Each number is 500 + 50 x the weight over the matrix's rms, rounded and kept within 0 to 999. Layers, rows and columns count from 0. Numbers have three digits each.

# v: layer 11 attention value, 160x160, rms 0.0867, rows 130-159, columns 0-159
# o: layer 11 attention output (transposed), 160x160, rms 0.164, rows 130-159, columns 0-159
# up: layer 11 MLP up, 640x160, rms 0.116, rows 0-12, columns 0-159
# down: layer 11 MLP down (transposed), 640x160, rms 0.107, rows 0-11, columns 0-159
v130:470551413444467382438575429584512443497460479503484315523487466429554605540572588460371511659545683358438398474397511571507494488465512516380486569446477519502663517427524622458376504529371550537505465503509457586474738541549562456426574453482554493646580563463631433458444499388649500552522606552502518497521539566460553448473539553588485442392494390450479515492466537433475483508491588501621421467333440602441549455545383410603364477577567433479487398547468468503549467517559466
o130:475383563489494535563446429390450341534431420481634661401440426400603514610553599552603530518487286566614617619541419516453472512448623481620612495419597520583432370591441520583596522431560466428569486460476465302562491478463462547537547503531481584441399507450394480524518525511466461406579485369434450576449429354593594470425455496514521634646530597506572401426511527476441553460419554469399500418628595382591430506478658461578662492502419459471468455485444581538547471376533636
v131:506499491412500537475467607496545439549478470500562552434669721397565437413551565496469382382568434535519596556439503467521462558406463427520343482607586593575499493518591391385401460595525603515454348435558440512472380534554551511512491556601371590497525381438531512501561589556583502477464564362435406417460492521490487345512455485496556492364514526443610442430417332544445524598417379520487552525313606423504492607542537533524609520498562530484498602501462462485595493366505508
o131:626482470484456472608532520592471539555555396515499292602418482548403334557591490511533626452420481500558430464460459390308535285600545464598427565495399478499593545526573492561531482448575450529522635664481438524433569455461296580365445388517519366553472512571511493579335622409426496466589409517541442432480583620600416617499443372440472507600509535579371652595519559636488555443597546427521404417601416539477544524562505546603516400619420455573579542461501532459480449478626426
v132:614529605481586455468431520485551483389443407496667412374550444368643541469511602701442420480549551540388624397471533601518563528465427471469299418540528421439514477480357403491434516506500515400520497508579520429502527517592648469496536505488557544465398578435529415428557546482514448445392464651419379431493579429382481455486511592535463484562489559465471523538573499538488460518579428507467502489654490582534488518480601479522500494505488465559454536520566537508520544495492664
o132:316471468519471501491466522622450524515521587583471639458542438575394415644537356364544582518531543408483421496526619392518538585492461345548612530492582535552450424536639443469412431542482438435521528573550420509436580521473393444522589393407510544477589402543471635445416494510527425482561457368494519592518488537539418541472466456457536642527584416533377513462574564449480643503461523565542545458391460369605587460459531504535532374546538692568399585452423517374549635584409461
v133:534499443544496431472427421512600519519550521498534431454475645451410614585544496450553565458566578552441421435491351527588544629622344614512556512601487488528494441441493509446347453481596498505493256535500479599446550637467376548421533604465540354528478444457442392488377553581595492405483391483493501579448540572571450426545469389610540575436464476538637429439497482458373477535541553427551463586479379594434508535557486442406425537421439575553574563453400526425493568422496526
o133:516546500498516633540553479433490563455516291550468474713559357442562601599548590461478553514410437589508480516447620468519547519428533526409517602544409511479357456446461494388681551513435449413594502580452591386545551378698368478603479532387465515442446553561408534505483509402529535596446629480569567452420414554535410537473586463355461442493515615503409496590502462492515502540533622632540532408597557413504477520488584543437470434530468472494429344539449337494559475471515522
v134:473379459475393517492605458355461459627395524465481452551526618520408462587512657601517410571348417433526433476493517479493577516493448580435386499502450504557470506516442494542703556407409487451358514539535463452670419437569444554578389626529475483434423471453440497613500578564541397444492598536496526504450478633511417454538584466516391499505518418504470439477581565490500512522483459512569443582423519506421630511515560594548523396503588363578544343416509557488469469545549479
o134:586590497483514420469551372604465413403439528493471425405434490474531474386473570500467437451609659576444600460567608604404479494619661463545452670476443480428440597529496468510464482546675392508535553238494463512418433456478520626545620411389482459584529517539524418516465611473528492388502404509625608582516428441548530436496589543415635431521456495461470567606465534479505516475498393483600681336544420407557546494553518400410571511498594480546510395454490497412599465424501523
v135:423543517476491416580616435523507465497529495470467550468536445567506445475507648510597438362434607543564335538495463499522559551384537533394440505438434496470282489456524476555461538513464430544373425528492485501526501554501509454531484640434453596393520376479619466503393556612492524523531261573620380578448563478408487580593424389461520577476511443536378447494508473536552541347481524587479509522453300596461512446441391616548518599562503543441444606541485495437560482548532559
o135:531464476523578556592433482557464343480521510547464530595502528424516540475350521601455424541452610456408493432461617489426472412567462449565427474486526674563530605574494498441513488597435550560509502490535586556568551466578419491444457340480553501588516489367437381557461348505433509505427577354353513432437431556590559389539460627447526489460499541613539562599491741466575480467503433582615478526548569405490375609414617399499403487446445364539554377577563536477545588621449438
v136:592451564550623287522560583395486408484517439518431537522399573569569512650408536486519498589513557484425666560491506507445488456610593443393458531461401438503537408487572439529517459549459525482506636491510501585554516415544468642500331588400454427432452488537511561510450442439581548446524474538393486381528575457459595539520489404652467607418429558449509424428539583609467492634514487382356531478626514522549460459506461460326480511499532632440582519470410489363416557554589667
o136:311664464341527581405424437473609632518639339516327625580501504415459615414471419669484637527532531584604378514459432346486490453510466570514532525604623508464393415380443402466530443448511458603520391466500521524437495496412396457464580430597528606480717616473419443399387464502431557369631537545643574583608392536469442451486536554462506589537520511492482627456503325612486474460499501650539493524301513569539601514397477375611557538419673502520498374559499574545534532449539379
v137:676510459460536502440514591576503452496447483512534502423488425492563541507449530436479428311531425663515418517559561408512570474345469679490586499475476509513523502429491533640651468514548429419530404484542590453524415430522564511390414443601516528587517463554486654422520442633622543471471682588423403658444603518647415420438481521541442603516511414466562437380420385609454473460523539440489497450336545602517484480413492446439547439498506483425545610520543455609387493598437403
o137:504638584527368469481425568421538486548579528502477565605442491504534436528497466397519489608434540457516557464560375591625484471545504524495522369470454443484594527612508430457431434399481380539526591598434429544520594338388435592614544665325306422316536554431569339503473514447388618457496417472440538481569513529490619462553687447545516511500532548575405674595476648588531483421453576435563478556609526455488501479565515546407471554457588632503424524704396548408447502302360496
v138:597489415548521517590438537508499576453442619454544528437429614484344503438543477476520555623565559466500566459413439487558369557533525454481393489538499452568550666504308588486511633400528505452498366535457462455333468337443474540510505503527553320571447488503456566511415442458520523539386435509537399491488569476475425414603451420536605410415498588530551382440448542479520521498573434455478617470492511584463388452427433473523572421476468591503585443568582545492577530488564574
o138:526561574544468502580550489485441497481499427513467433534542465476584562483427539310436463578595496498412418457509499441441508504478435467467635456493391519500379382344551504533552428593610524575516546516500484437551477569572474531474378452532464649436400582425367552646569520393506409386584552648512454536554524527471490689523579538345491551559528447512460541483496468550443546481568512631433470467546437367368600459433518616565431612568613489445462613537557437496394527503470476
v139:470517483562459488554421559508343527443463491481500463515599438404447632464473415585510524482490467612522537432437484466407498552599496547353428499506551627442634475502429508537620510501553504574316502498432459508583514420496505522459504682602438593667474415571546450577509506581553552464445514506465473551506411459533498571542508563353507678483481451571516475627606547496492488543542446520416388476517423421424368552501522380380589534475461652451468242510568476463529533501383515
o139:552500597496535481444535465538545524532463335531390420447384594564589349608463494477394502489429623441480455625515503306499453601490441481548470599568504389551316505534377522631360408488406484536387630511475497447570511549482486564548556459377495510546535594482416489440460443582578560384490568439537617511467548545483487465556446553573419469506540644402509425454419542498452581540577535538563610541475456482417524408617436697481431468557571369384546660562551485481495514512488642
v140:537495509613517432488529503536484463484544533476431455558478502473634538412525511536567508643526362507580449583464656375673407515456444434646545501482502518506517498443628453581415435531540532420408529508537637337587538569659553456411449502540519497429560472385486428506640521568529609554425461451386564507381421511627520446499450505443562505542426492397401673499537559468415495487483435424430721390560358412485452461495441563464470481493595540520581413507603438497539501412511594
o140:481541646467526550654465445521579475544518418507508429368557527521327523609464398639425442429612606301518361595529487590441536469621630611523569390597531393501567481601476392591489601382529427471671607535478482491560543414353582500476325539578393450482439508541545576646476466565543482577449408501500488562576496549409419505458438476376439574452618593589490520450562528414534498599497561625521538612435473466445430434520405441531503444498599357476373534357408518554554517501466409
v141:411558520509478508513544526508511483511408351546481444406458573461399524412544537378493418356517499421653553433430483487426508544438499572584644494569460598466462537472641496527578550484500501561330502462452481457646517493515452544519544415516458562473343577634447388459536502401404473414608366414468471433496522464618476538549494447555507518559546503484567501485466483492548512625597603442543482489460404543577432456346451542516498486501522593340504443443648406457581577485419401
o141:587471552528411500458535494436533487472546482506535476541308342515571474497468561577465598623394493426435462502371520538661507411520540637581452542539509420637560580451477565457436425597490468403495474384350521484457558575508563476340371605678525511573612398424556565573376546497434514454445540357506571501422358658493376499519516570407560390420456474466546431476616507426612505444606441445578523463554506470469422633533506574407510519527568542481516607553419554576392533445508467
v142:480469457480569540421358463543469649677555465497480452460551677494643450550441550548430531412461469493507490503507400457450486550549520431548614537518439600482440431398475580474599518530457452502584445385534453450582403521427515483517529656480474572402512452442497385429445384509586603505485629624423500519359484575626520513458500606611519403405506517493570626570503547452471483525574574556403412374303413603530513564488523595581572502528496582523460408471595473498460563535425573
o142:495479661493499370529518443470610415380575503482521545505537500479584571368479582482422588423455511536426442487585599555566450451445467648448370517476477487545602385527474555510556607407479426548377632525598382519395507431463458488492455506537477485567550556527434589373470601417454393498559528383568597462497446537467457415636493270505384484437560579532393458605487559541335448485492574516523585551554465408541431582530482408391679542579449495569604654470575570460579543496487516
v143:352425532543478452571500475473466516477520479496503366407387645423713391525592480590515524533465630566418491587446675405512423417513567478588541514415527586528508450550424447563513445462525405401591446433540440465446472604483620487623404365484490546526492475502653394517413466402457584489488583533520559510576565476626388489727541530426480477407467571603579474535523567546500487428396547505602577504512540525544493440576473546456529538440505543386465357460565533494592546693534410
o143:449448455483441451509377467479496309532441559469425588419503591586551549492515530539621472368509431514558461685476499602362462521484492483547499430533618494526464539379498491568419558522470613476412640491449551580480529389546452605416632491547453566527536528475513585421589442473565353413514420509572425451531295549494556558484766611566530478439519712570252508534563398382479375550511466488402406629488346410476489567536524544479516599601506536516513554447479486633422507501503417
v144:512485533464464563509528457540431450550438571496449628560599442497455480497509564515364547484523536514497406546519593464583479409490576427385490613636417425460663487596499471525642567637451625485362582451477478404408510490538419470620544371456567536611472449510588505459421524409507526547572430477575527643528445508354540319510437538457493494381539605483591531488568452563491455382425446584596609447409486564397521481478497497467389505455525524471616633469476555484400538512325547
o144:460521483542570374605531603479569405363459380504530402434521535517472325459430476577539619420534554477476670571553482548515560555427491510575509344300501395499434519429457587641472474481474572552673499460587577583535477618548585519529358557350525573452619517347523460424495555529437585519531425351320558386464547487572611648628661455532494602568479441445510576437508518521454527464481523516345399431508492478482451495455431569721446454522491465648507318483570440513574496391682418
v145:460458406499537540482624576562525497569525493574500449530509542496428426459406544538595582605467494410525517570512487558401468539432514432419605491555622538457506449525316501421375376524560427525451325375446519552574623521546458409481459508535466523668546529582522448543510512576521418458526506378527497515639524488498548393479586612604526546540423537577294438506400351598440502471567499536383561438529439411602513507529444479443414454511544513535518493357391515439363586594384587
o145:520504546286328370512668371451507416527470478482599504509553534615432386491457467574548464563405393586427503555473501387502503607581477512507397481581378492511434516555431490606514656505424580442455504614519344437452462380450632544626408435439543516535567568487492496444475411306494513523464493577347541621412420534484356598412487489564567571638580550430562658513526434682557519476538484380662542545372731523526353541368658608496500504518511613375454433418565379530609532593529492
v146:506552480506413297386401491519445447417643651429488574405431428541605520434413487705440490513533474426614595567532631353665533473585461522505547463537522569515455517488572490424559424584371531425452383466412540555385487562506357383508403590613538563552604441424509603451444366483351553580593602605508458606535542530475534612541495564562539423525512492518449471417511452535555500476474501405559454490410506403431544492497539547438579559489535476442500380520457448415490493529620529
o146:473473514408510598521499449350500498470451423514499570573572513500555433595593536513435472353540495503449420532477548465413531436405603532638392487335561553564536539532433375578405509432507476548570486442507599481516566455440563428579533395594451499489465565658601406463676644526525517311424498568522490268514503569335639484575382523519634509457478488602396528495382636538491479483461464574438474645518523638546487349364607550495369570466488537502491562376591585478532510479525490
v147:557587522446480500427378456587486520507468365522396478597439417476484610521469492419539331541545431393421414560556486432634474522528518461498465720527468437563447425507414538575571567491580496521525436453483488466350492508527420473531562554550524452494555441435541398434563387471492499461395491441397541485524542633635523524396557574535432410539501455570417487543511493574446513384575635436548492491520481573421527506460488413485477525553403559572513373517510620504470528456639616
o147:446649616387524645440620473543529460390503472586566510509393460571570552547552489477549526629578449563569519451514556774435529508490507419504567423511498487521455505440537533595492465331418512534474484548507561402560598457560634476522458440454375420468443477568395543590399469443429573547639579424546567512477460382221512434590470421581554490420498587503468412517297478445468469485486447488411543463526584375402557505405521536598529384423561494557487515475536464471621497651399522
v148:598514470454499516624397501487552522429399634524489577607511498497379508618502562616434443516565469445490377439395512482493588499442511473546510584380581419431521663346628426433609444537511437483403712541474412507401434501472450484513454523515559446446616653562516450408482545523574378501524505470466511410563600384564431564534461500542360559470480634480486489447495605468373543364507552470578463574464601382474425598478479442434447619423565465403526493538515546523605507421467496
o148:382483626513480476511570598358492533499404376537541571635420544615567515452481398525415566624524551499626577431545479397496476372495525389367602448431468423488428424524421671473528416597505538590578513576529488489548586346537509555499573459555584418484508329459508400569402551580621678449466423613478409588508416547468682414325668574477667416414425389514447406467646394364547455661431473499377625527575431605599517465476401534624663440619457359477538411464582532365426505562421444
v149:521511563495491519430478327474434576614576537472530477501354488583477433464559523602577413377639608453431520276396471549515441462444536587453476522480523387494448402530480447543572424410548549467542472534447610524572507546398558580524531432489502496603538472512429422514666530501502389518439413469381426581730409431574513565471517430577459402568473547504591593534523419580514474550449454563473343456466521570539477469426489641523492506515604445576600452451491535545554460442589524
o149:507366480463437633577493538503557420546595644401565483457612367431535413569561394447406434479447447474498555605501583486443511654559437400541464494582461584469508629363564565425439545566641376678537518479503490505513328571572475552540438535523652524415525467542612445508383613504418557580539506436523490480360445579363486371449540489526506612404466387538468510455349359484512425536448538500569514508478524421543514457562563486464647426531520436609490614553417418534525452545426595
v150:393446495627409488534513574524576509529468517498428586665521504426617482451609572562556377545510534601536533479396516610556491498384495489616484537442474585539440455470581509545573459418403394511560605444473538585448522435495532538454417605470593429560626547570449437555572404641481484545486553563564339416508545692415530587452533545466515560422505469493483466490404434424407505533546386533525559449535561496478495451492433366711584392550434423428521424391506452509379522472483488
o150:542427427436488462512488581596526402457575531520606567450494593532506624532516479334368554488557429447572379473611367526585479426635453638480513462582457483449464553534513470507483694560423609526548432514462433414590345410316417513432534384544519467520383494640438329631450514396507479481463399478550527614437555454664549324628514471557681500443537465558493536453510587573550559494611387555373481473510557457500590500550502554421475645651586484385479509418386483535621498490478467
v151:587519444434485347505482519454482471505433445509466460557607533535524597551549376431415357449396377496472570643490458590532490518503417628478581535538459443527466459638574470448453521499423464541428559467470485544382350410405495435603560475586377593507563472579537372420493439530529510489508444478513443399597559484514537430440491476560560634452583506523538540522415434473595529571442428621541540435579501588605527476543539405482415430509455560502514475512582444527510528436475512
o151:485491506465466471281484591549566566485653451533598502467549422531461407400528558435482538600492511671479397458465485541421511326477549498484530512534561337490548542468505493469433407540463473555510510512412585425592420623593329503455524464570630333435558560445468636529458442514432568464473568410438608592413614553492620614559460422612581467475602553512554442599505580425503529480545585473430449501432518551438490513455565571428588444506489524400583459415483443543454550411563416
v152:676538520531418443432495406460482453551478504504505608416471617466500575644519551515522396518456377448568441643494478416605455536626540602471561435437456452450574460423369560486607521417511501542489526454436491508528502523509463448481475512517431663480575554401411553467426517510498538438558489569468321537525464560411533500594488431537444573514540451514417452517602376446457493699481515642475649618557583479466439546667517470539390551596434545610415472445522488513503469513400425
o152:511483440635597452478479494525445557527455439480525565433592469493568471423597435537552592486490615532450509402547517600425474433442667518612383568506404430534421463532569397508494469525504570443447341445528398524631553577476526379633648566403637467378437601538443474503622491504544583526468528404566651517378432655511583525364484498446369440558489558538397409495393531646558513455496546450539442492395453482289518590417493550428680500507635382342493453526492585319613539544552408
v153:447448482515588501515501609473481487545575514501493564447511503512497541470471546536563379451491520468571483501510511461473346477415377469457644620506568484449472535344349487463439474502426427597491561557486427660496606508560485431435513536427435622619566490598549412506413594485499534487519470598525437407499595483521419550483556492333431453517449495613657578540453599620575563503464503426444565472407418318429437538396509621425599468538477432607452589587408485573543451449683502
o153:626447569396497503497519352673445551532432424464487546541447581565596578496598360539453472567425498401403549514542480291446518381697551454681327443528606502460563495592667615534481532560497494488432503609472501428655616538514433525550426485453446615416462580482501534431528463441472403562424555435460527465615525404427500498455461509623561458442349400464455458542536446422490393504424413623566485438564581545601434514463531408540548608591466435452510542563606519539394391511508443
v154:528460420583565454423412451467488412460539405442378537476387474512558575472546466469588628532368430408548493508490577517634402435708527523639504527573501464470507502491382417556377450548447492478380571613531519430555385440544437546498427507513569498437432420579570514518527521527616529421537498507635430439617555557613449448491613468425520582545511616505617531551502484443535466474606462396510485603464538606523545426460479421547380536537360462468497534480511400490610459423606425
o154:369507576449483563502519553487420533554483616459617483467536516501526575554543503623403481436631559641475526574475382476440556492526511536439531658440583465542418553503504616448481465500480566524616420335455492458434565598506424514447402572400465464427481553489428553571616389375487550554415580417468522472557563444482410534587413558473547418485470584533319416554558455416421499470513537598587382548550418606574561508530457470507493511381670577425470518442384513452429441469488489
v155:529374479558564478619570488493463490463526486431477396651415497507409440495561609562478608379395478540477535617595611558464561544533486501439457596546472477502525346541556509513453667461480452484359565516407449659449499538510626485430407466439514629391470455500576530577434453546511477476477573442670552548535450512553470548426477355540646404497526545454451540470428418603516499554642466427513410516554599539429489399479544369488478546473529404542562549595550472577423553396404420
o155:440606393429519540461372429540546420489488645451496469567621549393425403448509480562485615607598483578545541505451439497478435604470523664414409430563545472483491454576489588562546382613541431527581511481418536424460571580566396495522535411567404260601580561429480472495617420407545479514503464482405527440397587426588517363582612583404416582489409447502578614498477475540430484524457428612447564405600511529574522454568445663445460473442514586370416535462601552514463395527578510
v156:532605538499504434504446577559411497522418633487466573471472487437546574529372553463587533368614374441441398543409563463462461528403490436502466398533495435518642354511512476353638576517602567543596466583479407591544589631401454562549520505460410446409466555522452336523528508631490394555469584639579595457493653510388494498618472535466649558522526627514621521468628398458564501431553478420595516465667446452570509405494436430409572447572552549470541411406468501481476443443520541
o156:605386429487550602522437375420540438577556427530370455478404601578678463471527522554439553554650545538568551393606469449527562520456451514501569574516432491511417501608580366560370461472219423479701511496587444426530444421606463507466399559620579493567573509576480546507566457519551424518448422453566367470397435640474553559462575333679519516561562283420392473557431512565443546599558547627526598480391527466395653551420525497450452573408478438529374409515437434613360541582542573
v157:393501517505465501435610449547512431521446309481411488551611503418475482467519461474469614548493551572495406353406309548479493468486544619451617533384509464489541425395567398425436492576460510447437516497491550340475632489589515517581508496608517419478566515490492546639602509588507538521488566483393367499493465572513502431486472466448481537519571615420610515511583482510582490408521482590532393494634497324484500376435468538562506574527403614562508544514469438483441534496605543
o157:515320378506436488483400497405485610573507650495631487510296474604469535484430467473479454409551405414496479544478494533439547564499456475433531503569570522476446455556370529576531475444538503459446492486512504485459456494497468585436415565348425581510529438454563529422440465641472512481353469541517592589423649633497449380547512402515511369554417485591490644525429578482679539523498527718472449510572563508509456584496581454656546412400665406506578493392465448485590514503661602
v158:528543550421414544503530426454496500442495519521444439505661552571573542499482456451543565513456542596425659488508510352501517484463617680458441650482480521472389536348581610580502481500511645439484532479561509607371599504583617440469452527524416505375527440489454275607531461484500464454480538680620699514552461604417475432523513565471473622564476514641496531483442532561512461427483421445471430540512425512464546507449485521522478540511464537541459556416405536584518464367456516
o158:526436348453545469461588528535493390534552385480509486439456531546485464532446547532410510551540545564538519531501506613498441581523478427529586397539611452487594482466525418516592566402523361421504589463563506524472518433476367494478627490414506490576488583635392459424528573572326582565398625491387455461509450295539464502480580531641522384448481432358626520576462483417477560411542457699514534603503244563548444564507604512549461437491521475445410506592477571438574611632528517
v159:399455529366434456564484502420543673615505480487608448461473601445406507498595544449570511595466469427493528510467437411456497502425539439511453489555489360452590460391518483534480533478375583388366365495458569491386543582481468535519432481513526413504445613615541508612466491516450552491480602585559399588441357595468625616501575477492423554488541508452316537601466518485571492497408662429581600485549498651511482447600602523533555585449429400603575519416633400417499555485520477
o159:581499503627431448558487468480487324534448502556336544623449528511497431616461532450547510455448388562567477459383534661417452561472608642474595462573484554495457388521459490347425491607610362468500603465467518582462443568538602476512519389450609571443486400542423426501505505392558499484406468433600454502614658553427412600648410675477486487544531394518522397549465491482496320433374427554470550518498441481556506619348399555438614523581659553490535393380468475498652491495593473
up0:495503513531528487494445503511563505572542437541481564445508478493506462497423538550506547533500532559529486552483403429463440488492503513515395475479531434485581451471399510472565490486569481494482554615484481417556541429452501499488562486476491482439460530510512529523522424491474478452519481558588524523585578479467591497584486392516457588460543508486547520452472637440440419493616564497436534566483473457475484513579476452489447587474575547492585456492518414539529378507479429
down0:494520471555460464537529540561494466466495491532526474499567531518430522531494497453496543435509465449479520476556586510489549490498507397483523557530511544399425416480466518537533515547524466473501529487642579573446522533547516531557441570592533512531532511469482453549535435436548478583564530461501543508516414492434483451546502494571384469581486441493502585426502501490531480505432379585509532462467493530546477556480489486561429450551498558529504461533430510411494457429432475
up1:512361396498578541526568444514577565520497455526472469454539481620505525470527525468502480491574541499525445543439490549522501522509442434603454443473489537597547465463439543533559537507526600478410509448467470477548476482546532372514499532560559443457445400497502548435548570468348604441462566471483390556472530493469455540501426400478502478501527535541458541494604528444482521543493478452521535509493489502462442586503461518498502509647554487478520552552444453400434510510532446
down1:559432537498395448414532496426507530518432513471520493487516521541445468526477519489521467399415455560512526496543467481504500445464566547452503481469521538436552531420466543524454541559493428527548410502489522417563502534450523587480579528622564478553448578432457421505454441495540481544459538508431591489564463527483499600484525449517511460493561410463479411534476513550538663465521371541501495485521462524581514472504503506535456570543518528536477437548606481558487542448554484
up2:541442443543504567430473526513516586494583606526471525456538485566421425470493458491459506485494494510447574371456489516529472588491482499470441551483568526450557450489523505531487576468500519599523527498556548467479512501566516480596533481546624538452574464458528555486483497610455525492476484499563483583531585381543595496571428533489551509462522537503554481554455439500483468462479519453446516441431507457449547486436497546473472539494595457561504522504494421488502484498534450
down2:518545490481540461533509487567478457463542482487443489480435500519551545507477444549490503468576468486537443526680509503485584464552507568425479438479450433485490574465480592532522520478576475453498493545637433497573562544489469518467487509535368477482517523542490460529392526429538533556503384516482525414409459513519489534522476514438460487545493459493408477443500513509442429538522474515506472629521525461519438486583544462500520542517466488468556514586500543576512495510463521
up3:557469496606535431474554535476500463376555510508556423520542476533575531416516444500496476464489506449495529515426535498535502568416535553488526530476515482474503496463487553559550484450582470580493435469408544391489363559505498508508491497649481475540479500505504426489541495485440547450525499509546419449540499528491588500504498512473463627469568461486423492475426491573458492524530570543463499441462583524518598508577418460538536463483472426453520556512586404472514494418471515
down3:363485489566551463509502517467548482527424493506547446483480531429485436515467589523473559550538581462462495479465458549595471466500527566470470530560553457509485492547550547414455520491436576446462557519557488577502554455481528437538522414442500497479543474529466599501512509431516482573416585498466542496516532505494472506480494449490465430501509588532542593465512412494540546482470543523461563471549451456461461479462542487444395495480471501524517415521474560596395577560496498
up4:434437382543596513568510533584501469512535609571526501438514503523488518495418581482405544399531469457475568508473451496528516535540461526556530422526537552492548460409527494491525584493574467512501415591488447522506531579554521526531502556524487524523490450455555402505472553457451473427558530478509577416534441513457500438512442432531505537432558502539557454376534526555420297565501571511447557463497522513391505485443506531440440560509640529465580464521470550585526423401534434
down4:436589553531482500415509498539392554517512469508492510476511476434513597442480475469546500560577441450528555388496603493551523477439490432553490558561519533529475513421568471505428494517407520521423555482496623536496450539483440457429453439553561430499502504532471448550574547607563545555486482489529469479413492525591546464559541540471431518383421582480535504448556573521585561377523451462460492387582464506540375482492395518548511506559404571515478571522473486489493570412540466
up5:418524503475532527588552485554509444425458439610412477472467540538536499455509490550513495550513459487451445560488555517413481512565496537556531547548536526466539525467508511511509543522442487621444592479516449512556456393389498418626460428553509548470497533500480414526553513471469512498552608375630478457582503558538503454442433448499448520460527484524426526452554531473484293488479551517500507464620594489543453546489383482499493490537525462468512491573507491408453445455442463
down5:542527516365493462530543559387496502482614478426466598436482492449435471538491586505500509533476521447537610446446492461506575404529409460503487466484544413475611465490535423477561548444639461510356504475462482427596427561514502477514581450513588546555440555437538547450509492557538520483589515436489500473477466513549470348471538459604597465569505497519527457469543496501508563515540553493567460453455555510487529512547498430543589523511440363549495511446488575492514514433465459
up6:470517440480454499615428386517531481483527556442453451493428466535587553521507369475483508535478448580422401518502574398534494542468551426519513508499511453547457532562405479495524543481573514546581504569497526516533465449494516423576510468472484460446531468528441494450454509378560540477529506541452464547497476515514558498430494504526459529476475386450531447544548489492501545500470517597408485500543421459504415447498482565448420489551431565585609465481547510507466553389423500
down6:518457589507507503456571618469499527515486458385584508452528522554449458468523575446541521423496574476510537516447485545434463520470452510450511426542483446408486456515552526494545416521441429505516548424431434506455595555473469552372531567536552484517499497505458505512543464568482477528433585460551516470505498476471494459515456511480557519516425569509467501478462488571482643485462525469544506445454535532459584492496489489498539542478520435469427471527521479513583519527563493
up7:506462477480642577506506494535573425474474493631499516565519498552491482502458487536492430416512503471573424511515490573355448501464498433559544535505542529632516515531497454441429596543455459454464537490491520540530484552533460570592458519464529568525504375484546595505484543508472467473536619567546466403489466453531444479456507503515559474456517534553498514415528498543400396504421493472485582447493561502439573612493464528529379511529568494498538506499445495527410461435458475
down7:462457500566512513442526488469516573525509487389532486495457461499425458497530412440505453491529463476539474499465573537551473499468469528579522555566634475436495473433537524458472489525508597560578515565510436451487527519501437492431454518511465474456418542574449484545404449518493487486558567536508491550546543555435530498458468397560382575634330485381460519530512538486486555606492438463571493509468486524429518537513505457443562499389461524476563432536526579565555628493507525
up8:473489542485428504536514637482493539546509525569526553563528487546497393513536487492420570452478460554515419497480487461509474513535457530587532536519534577506555522562570490439542626481460506585465476523435540581498556528483496537451452415454519540526485577481513423478514564502392518378338582507486487491516408501478534480464464522598465475478463508513468598501552528448481476441526472533576440520552471517475599498488440487522441521513550455465517432423554523542478457467579532
down8:534563481518573516554574476533441473496579562475510486416540495487504618477481438550512448547394574498490634482587439522472528577499513467436494516455462423479394503517472508514549451479459475580495519614533521442584472433424456562544522472543432406524438430533521585452541592413540583531535503418476514554476562470477481505464492478480502565466472489434583493451483407462429588577491435433461534540507533487455460564494542507537469473462598499498522539496444455512476519500446451
up9:528503463528441540527491492458601465411469465537438542406437475593616462386488532482483537485452473625536515442470523453473379598545449552507448465500520530555587511377484443568554494503477480509555498516473523536525452436508572486622463589503521503519478516466464546600564442465489468442508492403539493449585447503529471462511490512546475524478488507493415556488579459447421397573507553540515475505477452528460577429499534542559458450522529557475574511537536579489493518498479463
down9:463589495614584588489554502524464435470508444441482538556473363578459536484488463500563494481474519449484521530521473428527514463501524556465606476403490523406441413472530524503556442430520498476569452506440499490553517514437440536475416534463427457538517439565456549504576465467502533549538502537513479534473544554498500423507441502465593517532477469463530452485427488498510431619456631492493610466457581507589453424480506523452490576479545523469480510384525538469629462511450588
up10:529520494528575576487445492387497427524494516568509502485523470561569474470521439455540489529604516630438483534500498534547485598562527485474553475476544611578530499600557431521571571500484467531534588464462522494497576546507568433482476490477531451448532407498517489537456507558506443603358584482520446443466401507520441539457471372530452473465478590532524563471594512468440473454481563459509469432555465508529526503524457480507417548594505425530414434548562543508518394562497491
down10:389554540437443460468463453520500427508532586483520494336424479422540529446464500446440544415476562432524512440486492576554348534486555529449454538391528544533518459505512547470451487504461486494378509598525622426497499471488492493520540488539473521639674539550485562487496485482524431436515560493522517435491572545481516524494431584560475478398505579496504535487432555483511544557529566510442558459584462507524541502586486469457526508473472540496557528487534504476576419528445489
up11:450408520483472444460567505424478556574474516506499507535462430532528486495544452438477451510514447440551521513526492515463535511534558525515452542524528397520492497424480571464483469447470445532489551495509479511463490504508493471501510446409585516453424478499537424475501505501522509568423590512489455461557521469550504433556450512444560541509496508463570426517460532453498510416534539497539432477528565488484529536462513508493433503581492550508497456563398488476566542459640522
down11:485553480444480452544434488487520490504478488524557480510517547567445485517550501485505521472472478476489461535482508521500523548451452495455526482477556538522504493532567442506447608579467554556571421520562591463517506496506548510566550520561461521478516473583486550516575481474426516414513480518510554565459510514470508568421537466471399499475484574494490538469583461488499562537535495533451505464437483482513421422510413478528532515501484439469546538429558471483448502431405504
up12:520417515474488488509488572416486486496470535576535520459566517467400430446338499463543577499463481420462452605483432445509504528449519444402514518492552509499534500571516504527483499421495427634438486566490458532534449496615495484541505454618582498527454543424568576527471455523408503475492527566414448443495456568408613481426474514537459541477552425589566535504531554465497442523534492493532507548475440458397542557500529521531442597505594530422611477547503451541469434479489565